config = dict(
    n_layer=12,
    n_kv_head=6,
    norm='layernorm',
    qk_norm=True,
    init='normal',
    init_std_down=0.00368,
    init_out_by_depth=True,
    lr=0.00351,
    lr_mult_up=1.38,
    grad_clip=1.0,
    warmup_steps=406,
    train_tokens=248400000,
    steps=2713,
)
Each number is 200 + 40 x the weight over its row's rms, rounded and kept within 0 to 999. Layers, rows and columns count from 0. The size before them is the row's rms in percent of the matrix's.

# down: layer 4 MLP down (transposed), 960x192, rms 0.1, rows 648-716, columns 96-143
# up: layer 4 MLP up, 960x192, rms 0.151, rows 649-717, columns 96-143
down648,112,239,172,241,111,219,180,272,203,182,216,193,195,227,178,229,238,231,244,284,151,176,197,187,194,214,250,127,251,216,138,243,158,211,216,194,217,209,212,197,192,248,169,221,225,165,162,119,123
up649,110,194,143,193,273,161,343,246,218,210,257,183,247,219,186,130,202,212,224,183,208,214,194,237,160,209,175,204,204,216,213,228,212,198,190,199,166,171,213,205,227,250,153,150,188,151,196,169,217
down649,109,210,157,196,335,165,262,232,234,232,205,154,129,198,196,211,204,199,249,235,221,221,219,212,252,151,276,205,184,179,227,228,146,172,267,210,281,260,214,184,224,180,124,243,221,273,115,136,204
up650,095,257,189,189,196,183,231,222,188,215,225,230,230,162,156,121,191,242,171,169,211,143,242,236,129,150,142,202,202,162,214,155,171,247,256,289,140,218,221,260,260,202,159,138,257,188,246,194,206
down650,088,272,174,212,283,193,186,195,129,272,240,251,179,195,290,165,174,203,240,190,154,255,138,159,209,186,215,263,246,233,113,231,199,192,161,206,186,217,202,159,216,213,272,195,204,256,242,127,150
up651,108,146,190,214,249,173,276,225,172,176,285,105,232,136,186,206,323,179,157,196,178,218,122,207,135,194,186,243,212,214,167,187,248,222,223,225,232,195,237,208,247,251,208,110,225,215,191,147,214
down651,099,191,195,152,188,231,123,202,167,248,204,208,156,205,259,215,206,210,227,210,275,191,219,199,220,227,229,164,111,188,156,257,231,170,257,254,232,206,202,123,223,239,218,241,175,154,211,142,248
up652,095,188,161,243,193,216,227,227,207,208,298,180,207,199,145,189,191,177,226,139,180,122,204,213,201,202,88,224,242,177,264,183,246,287,210,244,143,283,235,230,207,194,157,207,280,204,237,258,200
down652,108,232,245,192,227,144,235,123,190,181,151,257,274,163,239,167,206,206,216,261,282,169,118,207,222,165,191,233,219,137,187,158,156,198,261,165,192,219,124,236,150,219,188,197,133,157,173,229,185
up653,091,249,200,205,154,212,244,263,175,271,224,222,208,167,167,151,237,253,193,164,208,156,201,224,158,165,138,203,205,172,215,139,230,278,229,274,161,197,226,236,247,184,181,160,237,173,291,232,216
down653,064,205,84,197,151,176,270,125,207,180,191,164,212,224,188,219,295,193,164,183,262,236,144,185,189,251,272,196,184,224,136,218,212,141,211,214,187,168,149,185,233,186,209,197,150,154,187,152,159
up654,097,244,183,208,227,149,239,223,205,154,215,137,199,135,175,237,257,158,194,210,222,225,173,223,133,175,164,143,193,247,198,170,248,239,227,226,167,274,195,182,255,181,188,206,258,178,206,156,160
down654,100,179,255,123,130,170,145,154,117,118,248,206,199,287,172,182,249,186,196,206,221,220,193,231,222,220,146,234,126,220,229,213,278,227,206,179,170,181,159,229,228,233,211,136,201,263,255,221,215
up655,105,233,241,201,205,150,202,218,196,208,256,174,228,222,119,103,249,179,203,190,136,222,116,220,143,171,151,250,259,181,234,163,193,227,194,271,166,242,209,204,305,254,140,182,282,187,193,240,164
down655,097,275,159,186,180,267,209,168,160,277,215,268,181,201,184,239,225,196,206,177,167,219,156,213,182,93,212,169,192,202,180,195,188,197,224,185,157,215,216,235,218,261,194,161,241,215,180,182,136
up656,123,217,211,233,159,183,184,237,218,249,182,252,205,209,167,183,200,263,199,150,158,119,248,232,186,140,179,216,184,232,250,183,240,253,202,207,188,185,206,201,228,302,153,205,212,252,181,240,228
down656,122,242,146,255,177,197,278,201,206,178,182,239,281,147,244,203,206,212,276,152,233,130,208,173,223,168,210,188,220,189,260,167,185,208,233,220,195,174,199,213,166,262,235,220,233,253,158,177,188
up657,102,196,207,149,233,124,255,180,254,205,285,206,197,108,203,154,250,175,218,154,106,194,119,194,120,210,165,188,251,202,176,133,256,252,227,188,189,253,170,223,242,210,260,175,179,146,255,183,188
down657,106,231,189,201,214,235,196,245,128,158,237,144,154,144,220,220,210,191,121,208,145,189,192,180,119,227,234,184,219,221,263,191,176,201,186,185,289,232,167,220,181,213,204,135,197,265,149,208,113
up658,121,198,208,174,213,178,239,208,238,165,234,235,189,190,210,178,173,152,157,173,110,245,171,186,248,116,183,159,138,125,252,189,227,167,198,223,223,226,258,216,255,182,201,209,203,173,258,228,240
down658,115,130,195,153,193,148,246,189,201,227,188,205,237,208,212,209,159,264,224,211,212,235,220,228,223,195,209,233,142,252,224,198,149,350,214,257,169,221,202,213,133,336,159,186,259,231,220,232,255
up659,089,249,200,220,203,167,258,261,168,240,275,229,191,163,135,142,249,223,138,180,202,175,207,228,132,176,174,201,245,183,224,197,191,251,245,294,139,235,225,255,266,210,136,167,284,208,231,198,216
down659,064,272,304,217,233,174,232,230,178,191,214,168,223,144,192,208,215,189,156,257,159,215,230,222,228,159,244,178,242,195,218,220,287,207,253,194,159,188,113,178,172,296,160,178,191,221,172,177,130
up660,111,213,149,149,204,140,218,192,215,186,250,196,225,203,145,150,222,322,188,168,191,142,179,206,148,207,169,168,222,212,264,169,236,235,236,228,118,232,278,243,257,209,217,197,199,143,244,207,204
down660,102,118,268,197,196,188,251,236,179,115,206,185,153,246,233,194,160,232,199,167,225,250,157,179,162,267,285,243,180,238,241,171,134,185,191,178,189,183,151,204,222,176,178,174,148,227,130,252,143
up661,101,173,212,228,209,111,184,265,194,206,248,223,239,158,220,233,191,171,150,160,194,202,178,184,197,214,137,189,205,218,165,151,193,184,227,194,170,229,258,189,163,149,208,201,204,134,194,248,108
down661,108,181,231,282,208,172,162,222,116,168,189,210,177,184,209,212,122,212,182,214,186,183,167,195,204,182,244,195,248,237,218,248,141,190,209,196,192,181,181,215,124,105,133,212,161,217,155,194,204
up662,094,148,208,195,220,171,211,228,190,249,248,240,212,145,217,240,220,179,119,201,230,206,213,210,127,88,175,230,173,224,131,194,205,184,206,181,137,147,179,204,225,181,225,226,225,205,200,180,174
down662,092,119,200,262,201,238,174,190,154,201,261,242,127,223,222,191,189,144,225,231,210,182,203,219,173,197,291,244,197,142,203,212,229,232,230,185,186,218,181,145,263,253,219,308,173,196,201,209,179
up663,116,185,218,154,194,212,260,194,209,217,229,163,199,187,156,211,190,249,204,217,254,225,244,230,129,188,147,263,180,132,122,186,217,263,265,211,206,200,224,213,206,219,170,198,162,210,230,145,203
down663,124,188,211,212,235,227,254,164,189,230,224,164,163,166,176,174,117,225,216,133,192,155,190,162,246,175,163,226,209,220,233,218,231,165,197,200,218,178,200,206,167,154,164,171,248,220,159,259,228
up664,113,182,238,212,184,236,177,210,179,262,203,191,198,234,82,172,162,185,287,187,216,210,223,209,209,208,189,142,209,197,264,175,178,228,214,329,204,188,181,241,256,178,177,163,274,214,197,208,195
down664,123,157,255,153,118,230,208,186,238,328,239,184,179,210,237,262,214,238,271,151,177,170,190,193,173,160,249,251,211,239,230,147,175,158,197,222,211,174,248,205,168,185,159,132,204,150,207,266,280
up665,082,276,219,180,194,167,197,258,201,256,234,202,214,173,173,154,270,237,124,177,195,195,227,239,108,166,182,215,222,171,187,164,247,271,211,258,164,211,239,257,286,213,179,171,270,195,221,183,255
down665,063,175,166,241,194,226,192,127,215,254,235,222,179,185,227,199,217,267,163,146,222,190,149,205,244,173,252,193,239,200,165,218,296,214,247,183,182,236,167,205,179,242,157,234,237,277,184,181,105
up666,089,213,214,192,166,197,230,247,237,254,254,216,197,195,133,133,225,223,165,152,201,168,226,249,144,163,171,229,227,139,176,193,208,251,236,216,158,220,252,239,271,191,170,144,220,174,226,183,219
down666,058,193,215,135,218,244,216,210,230,226,173,150,161,181,136,225,180,243,195,210,176,206,170,215,178,190,252,245,187,263,216,236,213,152,217,268,199,217,162,191,246,224,174,201,227,218,204,154,121
up667,097,206,128,219,178,22,174,211,219,229,203,263,247,222,145,158,199,279,151,207,268,190,96,218,189,218,196,211,236,157,142,209,149,261,239,200,64,165,210,195,168,180,151,221,175,193,156,224,232
down667,098,139,191,141,138,181,175,138,140,161,198,267,195,227,182,260,245,263,229,156,161,265,176,178,265,185,216,146,163,174,151,197,274,218,202,197,151,261,262,165,188,323,263,201,197,225,189,221,249
up668,116,212,224,160,281,165,229,193,261,198,273,142,227,153,187,175,236,203,203,257,176,128,216,203,154,120,175,271,190,233,211,218,182,210,216,239,151,229,201,207,270,261,197,161,255,152,226,189,229
down668,117,269,192,279,137,216,241,201,258,203,231,202,164,171,104,176,286,166,214,187,186,138,186,193,204,202,183,101,190,185,135,175,214,197,238,305,183,153,198,155,229,219,182,222,191,156,220,119,207
up669,121,222,259,202,219,223,187,255,242,223,210,172,149,188,179,229,164,147,263,121,200,151,280,210,177,196,192,253,138,232,294,187,232,277,204,207,194,204,244,207,232,222,148,202,201,213,191,177,244
down669,128,240,141,204,300,261,211,224,198,202,170,265,201,175,268,159,230,191,225,212,238,249,116,189,163,194,248,131,220,304,203,156,208,237,245,197,182,163,190,210,250,192,236,225,175,143,144,194,123
up670,099,225,233,234,278,199,178,238,224,198,278,159,214,150,167,203,237,229,173,230,172,188,180,198,183,116,190,243,175,154,222,229,228,256,209,209,165,266,219,227,236,196,147,188,259,139,230,257,212
down670,103,197,245,168,100,154,110,172,181,187,206,162,182,225,141,201,260,189,143,145,286,194,247,206,109,184,201,223,98,153,205,203,264,297,158,193,242,125,188,203,280,175,185,147,153,167,145,252,225
up671,089,225,157,241,157,253,204,262,154,241,220,185,189,244,215,209,218,222,198,191,163,186,200,220,62,157,171,221,272,221,206,218,247,218,221,234,174,230,249,239,208,208,136,148,211,204,245,219,168
down671,102,230,272,215,194,186,188,251,152,197,238,204,217,224,212,159,189,262,301,174,177,155,217,192,178,203,182,176,191,158,252,238,186,243,206,198,216,228,285,161,249,193,237,176,197,165,224,170,219
up672,091,248,182,182,236,190,184,247,241,179,177,190,259,172,186,128,188,205,211,99,168,119,181,200,188,182,125,236,180,237,113,135,157,221,210,175,161,191,220,186,241,183,241,253,215,149,275,227,192
down672,096,230,229,122,187,185,207,209,225,166,159,259,198,260,223,187,201,188,186,230,158,165,189,170,160,260,228,215,213,205,232,177,124,185,219,201,174,260,154,208,217,182,234,306,236,185,196,183,184
up673,084,219,113,215,205,211,250,205,154,243,262,107,208,217,174,185,225,157,196,194,180,148,129,202,207,203,213,217,297,250,220,193,270,188,176,253,171,261,249,198,223,216,176,171,258,177,242,234,194
down673,092,136,104,188,160,226,216,211,191,128,212,172,143,186,166,187,210,239,198,231,186,184,141,233,268,259,242,212,200,135,200,210,190,198,218,184,198,203,221,219,193,229,216,209,242,256,201,279,190
up674,090,251,202,173,156,176,238,230,212,252,220,226,224,200,140,141,198,256,174,145,184,168,209,240,94,181,151,210,200,205,181,148,193,262,235,249,145,223,270,192,242,196,179,147,277,174,242,207,225
down674,083,264,159,199,142,175,147,187,236,214,231,217,188,180,106,170,282,236,184,196,159,247,188,198,145,185,280,233,215,232,274,190,173,194,186,258,162,234,251,223,168,251,160,155,264,198,219,268,166
up675,095,184,124,193,162,205,236,283,217,270,273,182,235,168,117,177,239,217,189,123,235,154,208,221,118,217,91,254,201,147,201,162,218,274,234,267,163,228,248,235,261,201,142,137,282,195,237,245,184
down675,097,292,260,118,183,220,189,220,162,233,239,178,155,214,300,231,196,207,213,185,195,188,230,165,162,222,227,228,190,186,217,233,210,194,166,202,259,205,217,183,224,220,199,227,215,210,223,104,167
up676,095,237,142,207,205,217,227,254,249,260,239,220,180,161,152,148,219,226,168,178,175,146,200,241,119,168,131,200,202,166,228,180,203,188,222,254,182,218,220,248,268,178,212,158,236,195,235,218,256
down676,060,262,274,228,259,144,228,169,176,171,178,283,221,202,209,202,132,199,187,168,137,163,193,136,193,245,195,220,158,153,192,225,226,91,175,157,182,187,156,155,232,193,256,158,232,198,192,185,227
up677,105,279,132,228,170,189,158,193,171,220,255,225,211,203,172,172,274,253,155,230,219,233,161,193,194,149,191,212,195,252,143,169,193,218,197,215,185,225,241,232,268,224,211,214,266,165,241,169,276
down677,105,187,203,214,276,243,109,169,225,189,221,187,188,263,243,256,169,197,210,235,212,239,220,176,172,171,198,178,221,246,239,188,160,218,190,200,154,128,171,209,212,227,189,174,217,240,230,154,258
up678,098,189,205,233,239,135,244,210,252,190,201,239,215,184,177,172,199,265,229,146,186,192,266,200,170,103,183,247,148,122,230,206,161,181,237,233,157,211,185,244,352,202,191,188,234,171,266,280,247
down678,112,235,269,207,131,121,87,188,238,170,182,289,180,155,163,189,334,155,164,145,246,144,198,212,159,215,142,98,138,209,186,195,183,195,217,301,171,149,148,214,177,189,238,209,156,191,230,222,197
up679,085,226,219,204,244,177,206,258,173,201,236,183,232,159,174,113,206,303,209,225,178,199,251,254,133,185,154,191,259,161,261,184,265,239,179,243,202,246,154,211,236,218,216,238,259,207,195,196,225
down679,143,188,177,228,219,159,229,213,188,231,178,164,205,166,144,220,237,221,174,308,227,220,237,250,199,222,136,178,171,156,213,171,184,219,273,232,165,78,282,179,205,227,170,141,270,186,292,187,217
up680,087,259,194,179,212,213,233,274,188,271,240,162,214,163,140,176,214,255,209,165,224,181,255,210,124,182,111,199,202,190,205,201,200,270,223,259,139,230,217,257,242,217,158,163,243,203,223,199,196
down680,093,273,182,179,289,177,186,147,169,178,224,166,193,191,187,165,150,148,213,186,224,193,223,185,211,226,237,262,246,186,187,243,209,125,198,214,241,150,292,193,160,181,156,222,250,295,218,222,185
up681,091,275,155,179,203,184,234,259,193,192,223,226,182,184,133,149,190,257,162,163,225,190,219,246,109,169,181,212,202,189,232,178,196,272,243,256,132,226,209,259,254,230,161,162,230,191,252,194,196
down681,061,212,174,182,230,192,210,228,134,228,217,178,232,148,140,189,183,223,254,203,236,249,160,245,221,266,190,244,240,190,248,201,185,206,211,247,143,182,174,180,167,158,145,128,160,240,286,226,238
up682,106,196,148,181,150,162,196,215,255,204,237,175,216,147,199,190,170,223,177,194,133,173,193,205,116,196,168,182,194,200,171,194,239,288,207,220,178,212,205,229,233,220,167,149,187,209,165,235,239
down682,107,182,191,159,190,272,209,173,111,184,238,193,196,146,162,198,190,212,143,211,176,175,261,240,208,204,342,251,225,225,236,148,175,176,189,267,206,162,229,221,198,212,126,197,260,177,200,132,194
up683,098,205,127,257,195,207,228,219,209,174,191,183,178,188,187,186,225,176,137,178,183,220,188,201,205,127,159,233,168,163,279,187,157,294,225,297,159,212,238,206,161,232,192,160,215,210,235,228,237
down683,113,160,131,233,215,150,238,120,126,198,153,175,233,157,233,145,192,194,128,236,211,289,251,187,287,217,296,235,157,209,211,183,176,259,232,121,98,218,214,211,232,211,142,145,218,155,191,185,282
up684,104,241,172,168,152,134,237,223,135,230,246,166,218,214,141,150,258,280,190,202,233,208,203,196,192,224,207,192,264,168,188,208,191,265,228,194,153,187,225,146,208,252,228,165,189,180,204,207,211
down684,084,184,193,170,252,133,172,187,273,196,214,170,218,256,215,191,240,149,262,122,208,163,212,176,139,232,167,202,151,187,216,137,215,247,198,143,149,250,216,217,182,163,163,240,315,89,226,151,159
up685,110,204,110,235,124,143,263,198,219,216,239,225,185,194,174,177,224,230,119,243,222,202,200,222,209,174,174,145,201,157,114,206,209,169,239,211,197,169,189,203,227,240,165,201,215,193,193,124,159
down685,124,237,211,255,214,214,250,168,149,238,262,187,192,301,177,205,219,184,193,214,192,154,181,121,230,154,133,288,178,132,179,173,190,218,186,224,225,250,140,196,222,221,220,248,181,273,220,267,204
up686,088,237,157,220,217,218,199,229,194,201,205,235,212,169,139,118,203,241,147,210,181,128,256,236,171,192,143,228,211,179,159,202,206,227,240,247,189,257,222,220,251,211,177,169,212,158,232,234,244
down686,080,193,204,209,90,217,171,208,195,224,233,175,154,224,324,159,158,239,254,198,167,177,222,268,148,250,183,177,157,205,170,163,156,185,230,273,157,174,203,157,138,245,165,166,174,168,166,181,241
up687,090,278,163,161,180,179,216,227,196,253,244,213,208,170,153,137,214,243,173,140,201,173,223,242,129,173,154,205,217,167,190,166,190,228,226,271,151,226,212,229,271,197,189,162,264,207,260,208,260
down687,069,180,184,269,170,161,223,235,140,227,221,172,160,213,178,211,167,192,286,173,209,257,184,214,152,224,231,199,184,244,302,178,105,228,170,162,220,157,205,189,261,173,144,179,218,139,225,270,188
up688,099,249,171,159,229,180,171,200,205,201,189,201,252,162,91,201,229,281,129,182,154,186,186,218,196,197,190,248,198,131,257,183,247,245,214,210,155,213,189,220,202,182,183,221,210,194,224,137,251
down688,106,210,208,168,168,213,197,159,207,202,252,268,192,134,185,223,210,213,190,166,179,207,275,207,205,182,132,155,206,222,222,168,204,145,231,258,193,276,231,246,201,213,207,170,181,181,244,170,107
up689,088,286,221,202,186,217,261,268,216,279,259,207,227,174,156,149,189,237,171,168,204,136,225,221,128,186,148,211,226,191,203,179,225,271,214,267,149,252,234,265,242,217,157,165,251,193,235,201,206
down689,061,245,238,138,175,183,250,184,196,254,184,184,181,225,238,168,202,263,231,199,232,266,238,157,106,199,221,246,228,133,119,173,205,214,212,141,180,269,194,221,165,186,109,165,238,123,240,289,141
up690,101,257,198,154,150,210,240,220,217,216,272,175,243,229,214,236,256,169,242,158,177,196,156,194,122,233,182,250,255,180,204,199,170,221,269,210,152,252,187,189,196,189,214,200,217,221,251,257,236
down690,103,203,276,218,158,290,301,193,172,156,150,167,187,150,190,226,136,148,186,247,188,254,172,167,215,175,198,264,202,143,176,179,148,183,177,227,196,223,250,172,204,156,210,209,178,232,204,221,177
up691,099,308,190,215,177,102,234,233,191,218,219,177,205,170,115,210,186,228,219,209,156,185,225,212,171,169,199,226,167,173,180,180,191,181,198,205,209,183,228,196,251,206,215,222,223,196,194,224,228
down691,102,213,183,197,184,157,199,192,152,223,202,175,156,244,143,246,211,227,205,242,235,262,171,158,129,180,245,205,169,196,249,202,168,148,179,261,165,218,235,218,211,202,230,215,133,190,157,318,184
up692,105,218,158,176,246,165,193,243,174,214,262,162,200,229,141,169,258,201,200,178,179,188,208,196,172,179,172,289,244,198,262,190,247,209,182,200,227,223,211,198,161,199,195,224,260,195,194,223,159
down692,080,186,206,168,216,141,177,189,265,148,236,229,293,207,181,179,256,203,234,155,199,138,180,134,195,239,179,217,168,159,209,149,195,183,132,149,181,285,148,183,140,272,230,219,229,139,204,189,186
up693,091,251,171,163,173,206,195,230,153,258,259,210,190,190,154,145,209,230,156,172,186,166,258,233,147,156,143,196,243,157,216,181,218,244,224,249,205,237,237,238,275,220,146,160,250,138,215,183,201
down693,064,233,158,220,146,258,225,198,173,199,193,139,194,261,188,216,190,217,294,186,166,178,195,183,214,204,259,231,284,254,254,227,165,164,178,208,156,243,209,204,194,176,228,226,209,182,176,183,210
up694,089,243,167,186,201,196,224,267,143,259,255,193,219,165,140,183,231,254,172,155,221,200,216,239,157,188,125,191,249,185,186,165,221,245,215,276,146,219,241,218,272,225,168,163,283,200,231,150,229
down694,063,215,128,195,99,176,242,192,153,259,234,215,176,253,188,232,269,174,190,250,225,150,226,185,221,202,279,85,142,224,194,209,240,108,223,198,277,228,216,222,209,269,227,217,191,197,215,192,191
up695,100,168,150,215,143,184,188,240,178,280,306,198,207,211,206,217,177,189,225,155,238,239,133,215,174,179,229,185,174,255,160,182,186,207,186,226,166,217,194,192,235,197,177,212,184,178,159,188,212
down695,100,219,216,168,190,252,213,169,142,136,261,200,176,232,221,203,159,145,172,126,219,243,125,243,207,213,229,153,96,194,140,230,224,275,139,165,176,177,157,192,182,153,163,202,221,131,245,170,153
up696,083,195,177,200,195,148,233,287,215,244,202,250,230,224,177,190,209,215,171,144,175,198,209,229,173,218,173,173,218,239,203,165,187,221,249,236,158,218,184,213,247,214,234,212,239,253,223,227,238
down696,110,256,228,182,197,236,168,156,225,202,172,190,189,213,231,224,215,234,201,121,242,166,262,185,211,242,195,212,184,213,193,233,130,224,154,243,163,140,171,206,236,138,204,217,182,206,219,249,208
up697,087,218,165,158,196,184,229,256,125,241,240,212,211,194,133,135,230,210,184,147,216,177,235,218,134,185,176,229,228,163,215,174,209,244,270,276,98,208,214,271,269,242,146,186,268,192,225,220,214
down697,076,127,286,130,179,217,177,219,150,220,188,220,230,151,199,222,251,238,204,231,217,179,189,233,206,168,179,156,210,244,166,216,264,176,184,193,139,173,186,239,126,282,190,176,222,157,168,182,171
up698,099,223,183,159,230,196,221,210,188,219,269,199,203,180,173,194,215,196,225,222,241,175,208,230,147,184,145,238,180,196,271,168,214,255,246,291,157,280,236,279,269,213,173,159,220,207,222,189,241
down698,120,191,171,187,210,163,146,197,190,229,244,272,240,176,170,263,225,213,220,179,153,243,199,224,271,181,145,237,178,171,243,153,240,134,227,183,190,237,222,216,216,153,246,235,233,106,253,242,166
up699,087,247,163,155,206,192,233,246,202,233,228,232,211,179,126,161,245,251,160,159,215,157,229,240,125,181,166,223,218,166,193,169,207,257,232,266,163,243,268,243,269,167,131,179,252,191,279,193,201
down699,057,272,267,250,235,229,165,151,231,292,207,111,158,220,178,212,185,175,165,238,150,212,195,204,168,142,188,288,214,163,95,212,260,115,150,198,216,238,167,180,189,216,216,173,212,127,304,213,222
up700,121,311,174,225,190,159,211,224,207,258,201,236,161,185,102,206,188,178,253,187,243,206,264,186,232,199,217,192,179,119,225,202,214,218,202,250,174,256,210,207,216,161,84,182,227,137,202,237,146
down700,130,289,245,193,217,139,237,233,230,224,264,251,184,226,178,196,242,169,177,147,130,161,213,211,152,231,186,248,170,236,230,228,156,176,185,128,175,197,258,226,185,218,210,268,137,225,157,211,215
up701,093,190,237,153,243,103,216,295,201,154,232,219,229,138,183,135,234,228,263,243,135,131,163,220,179,216,179,231,276,246,253,180,199,254,236,262,126,224,198,197,176,194,229,139,245,192,188,163,197
down701,113,187,218,161,195,161,156,161,227,170,162,240,176,264,255,218,187,194,183,189,296,218,256,161,205,123,245,198,215,136,183,158,190,134,192,178,200,213,291,197,201,191,255,330,192,185,213,220,182
up702,096,194,117,175,215,128,230,279,254,157,274,194,194,178,102,220,228,179,137,219,230,131,175,242,205,218,223,205,258,211,119,241,240,200,228,193,188,256,267,193,196,202,246,276,230,233,198,123,179
down702,100,142,211,147,129,179,209,319,184,180,256,192,214,231,160,223,233,178,205,188,236,185,192,191,202,157,165,190,145,221,223,273,175,188,194,189,241,223,238,185,251,200,263,251,138,257,198,128,243
up703,112,193,190,230,267,254,210,258,217,158,206,244,173,185,111,173,131,190,218,172,218,203,192,215,223,176,235,214,212,117,257,184,235,254,220,284,198,215,207,206,178,174,170,214,206,155,209,267,220
down703,124,230,122,223,199,231,168,146,186,168,254,184,164,158,137,221,178,139,196,147,215,224,218,231,169,173,250,197,184,245,147,184,195,158,199,230,174,212,284,189,167,223,223,226,234,187,124,199,224
up704,091,261,114,139,170,198,260,225,173,210,239,155,144,140,150,197,249,229,131,219,204,207,221,249,170,207,188,166,235,207,187,202,173,255,249,257,176,188,258,200,251,236,203,158,274,202,216,240,138
down704,108,189,250,228,180,259,119,233,190,278,226,255,212,190,177,197,171,150,263,149,186,167,217,151,278,170,235,226,184,245,244,197,151,223,198,188,229,217,195,209,118,184,217,256,185,168,217,253,213
up705,105,203,175,237,128,140,178,170,178,220,210,179,149,193,181,247,199,213,237,202,145,233,210,234,147,203,200,171,201,254,171,192,205,269,192,212,179,239,168,213,237,148,185,180,205,124,218,198,187
down705,111,184,175,219,284,213,252,202,196,161,169,160,187,198,174,137,213,150,150,248,238,251,266,232,226,236,233,262,178,147,258,216,228,197,230,147,162,227,217,168,200,266,212,225,154,193,247,273,237
up706,162,226,133,216,130,207,248,210,153,212,282,179,217,172,173,162,190,248,154,186,228,198,202,210,199,149,148,130,306,127,180,187,238,237,265,231,156,189,275,204,274,237,199,230,235,152,193,172,166
down706,165,263,166,193,242,288,224,157,164,227,109,150,178,168,213,189,163,238,184,162,213,211,198,175,205,265,105,166,207,328,162,174,213,207,181,269,193,145,193,199,163,201,232,149,213,315,183,184,255
up707,153,182,135,210,152,148,179,203,175,187,282,134,177,142,211,143,249,270,243,200,105,158,165,202,178,190,130,182,221,177,185,205,239,213,220,245,151,197,261,182,235,194,170,151,212,132,216,260,162
down707,159,148,163,170,239,238,243,182,161,202,160,185,242,192,195,238,104,249,138,215,213,217,160,194,201,137,234,178,186,169,135,169,147,88,183,163,147,143,246,227,233,241,153,220,193,201,283,197,276
up708,095,202,183,178,134,165,166,199,226,186,202,125,152,149,171,152,207,203,161,198,154,103,199,219,211,125,123,196,259,136,162,171,294,224,232,216,186,147,226,169,221,212,188,192,217,208,165,201,122
down708,107,223,199,204,189,276,196,141,122,273,203,251,230,193,133,289,213,164,214,157,160,141,216,223,188,229,221,177,209,255,129,186,193,201,192,213,207,195,190,205,185,164,140,177,217,170,263,246,118
up709,090,210,176,173,204,161,211,253,153,232,247,215,238,175,156,185,234,240,168,157,209,162,198,240,99,177,156,232,217,194,183,161,238,248,234,271,154,214,229,238,264,202,186,179,250,165,236,181,212
down709,061,243,276,129,171,131,212,142,266,203,172,241,169,224,216,177,228,224,189,167,217,248,180,203,183,195,225,270,227,229,171,208,237,184,234,254,185,179,178,231,267,229,267,173,154,239,222,183,214
up710,102,216,132,234,149,205,168,205,210,190,254,190,195,195,100,217,236,257,202,241,184,213,211,211,178,217,199,185,188,188,203,203,202,180,216,202,166,165,225,192,213,199,170,194,209,164,200,215,219
down710,106,151,247,186,215,222,169,240,178,63,190,238,162,87,217,237,246,165,251,298,217,211,222,207,228,226,204,174,156,160,236,137,239,158,223,202,231,187,237,138,218,254,228,215,197,129,168,265,193
up711,088,286,212,167,205,194,226,228,227,298,185,186,216,143,160,165,211,217,132,232,160,173,190,262,199,108,159,183,168,198,196,153,213,266,222,221,218,176,200,224,250,240,199,223,238,177,250,129,231
down711,101,260,173,219,200,174,198,195,158,209,235,203,243,136,191,225,228,309,219,150,206,199,138,147,172,236,181,213,222,198,226,170,155,214,216,279,122,275,186,225,239,263,239,195,199,124,179,168,178
up712,073,274,78,73,248,233,197,198,178,236,215,157,151,185,176,160,226,205,203,202,238,188,223,278,165,166,186,240,226,206,197,178,205,217,242,311,162,189,296,243,253,155,161,151,207,243,196,157,235
down712,110,269,228,162,177,199,212,249,116,288,292,173,219,198,181,106,183,206,154,179,221,172,221,106,150,154,161,264,262,171,160,189,188,250,232,222,231,214,182,227,238,156,233,184,308,209,198,170,259
up713,084,248,170,158,193,166,246,248,236,238,226,215,216,170,141,166,226,247,146,159,220,163,235,244,121,158,159,217,176,160,197,163,189,263,220,254,163,213,213,272,268,216,112,154,252,174,233,212,234
down713,080,228,187,154,183,87,209,165,88,210,194,201,220,266,174,223,211,275,189,206,183,192,233,208,164,158,173,203,239,149,182,200,140,126,264,144,218,302,235,226,230,203,207,154,238,183,191,262,262
up714,082,245,158,184,197,195,217,254,190,263,246,225,212,163,152,159,184,242,221,176,185,183,231,246,142,153,171,207,263,162,196,165,211,263,235,257,186,241,224,258,283,218,152,207,259,201,222,206,205
down714,072,219,68,196,175,188,238,194,172,267,193,217,99,185,178,204,168,244,135,206,142,197,161,187,223,166,218,307,264,144,252,215,165,216,214,196,233,256,240,228,226,202,207,240,193,189,169,212,140
up715,089,261,179,209,205,222,231,264,219,256,238,194,198,189,166,169,238,217,148,144,194,148,229,224,153,185,121,218,218,196,220,196,225,245,221,288,163,236,233,232,237,178,157,173,252,174,226,173,178
down715,066,163,235,233,203,118,179,162,207,176,250,231,222,217,171,113,180,274,239,177,139,200,140,225,172,246,225,199,210,213,186,170,199,185,230,182,206,245,172,204,175,146,206,279,171,210,201,167,228
up716,119,244,126,205,228,220,218,234,116,201,255,126,179,217,126,216,227,205,167,170,229,161,174,193,138,133,209,133,276,261,169,209,285,259,193,202,207,190,245,229,258,219,237,217,207,167,219,144,125
down716,111,84,201,205,198,218,222,195,207,142,130,215,172,217,163,161,202,169,217,168,156,192,163,174,221,231,260,176,276,167,168,205,168,163,182,215,128,274,279,194,256,175,149,156,193,202,203,296,217
up717,116,200,134,175,148,115,234,210,248,245,212,254,225,169,167,154,259,215,212,197,214,152,285,216,205,200,221,187,207,245,164,187,212,230,229,234,175,255,223,197,230,252,176,135,214,176,203,229,236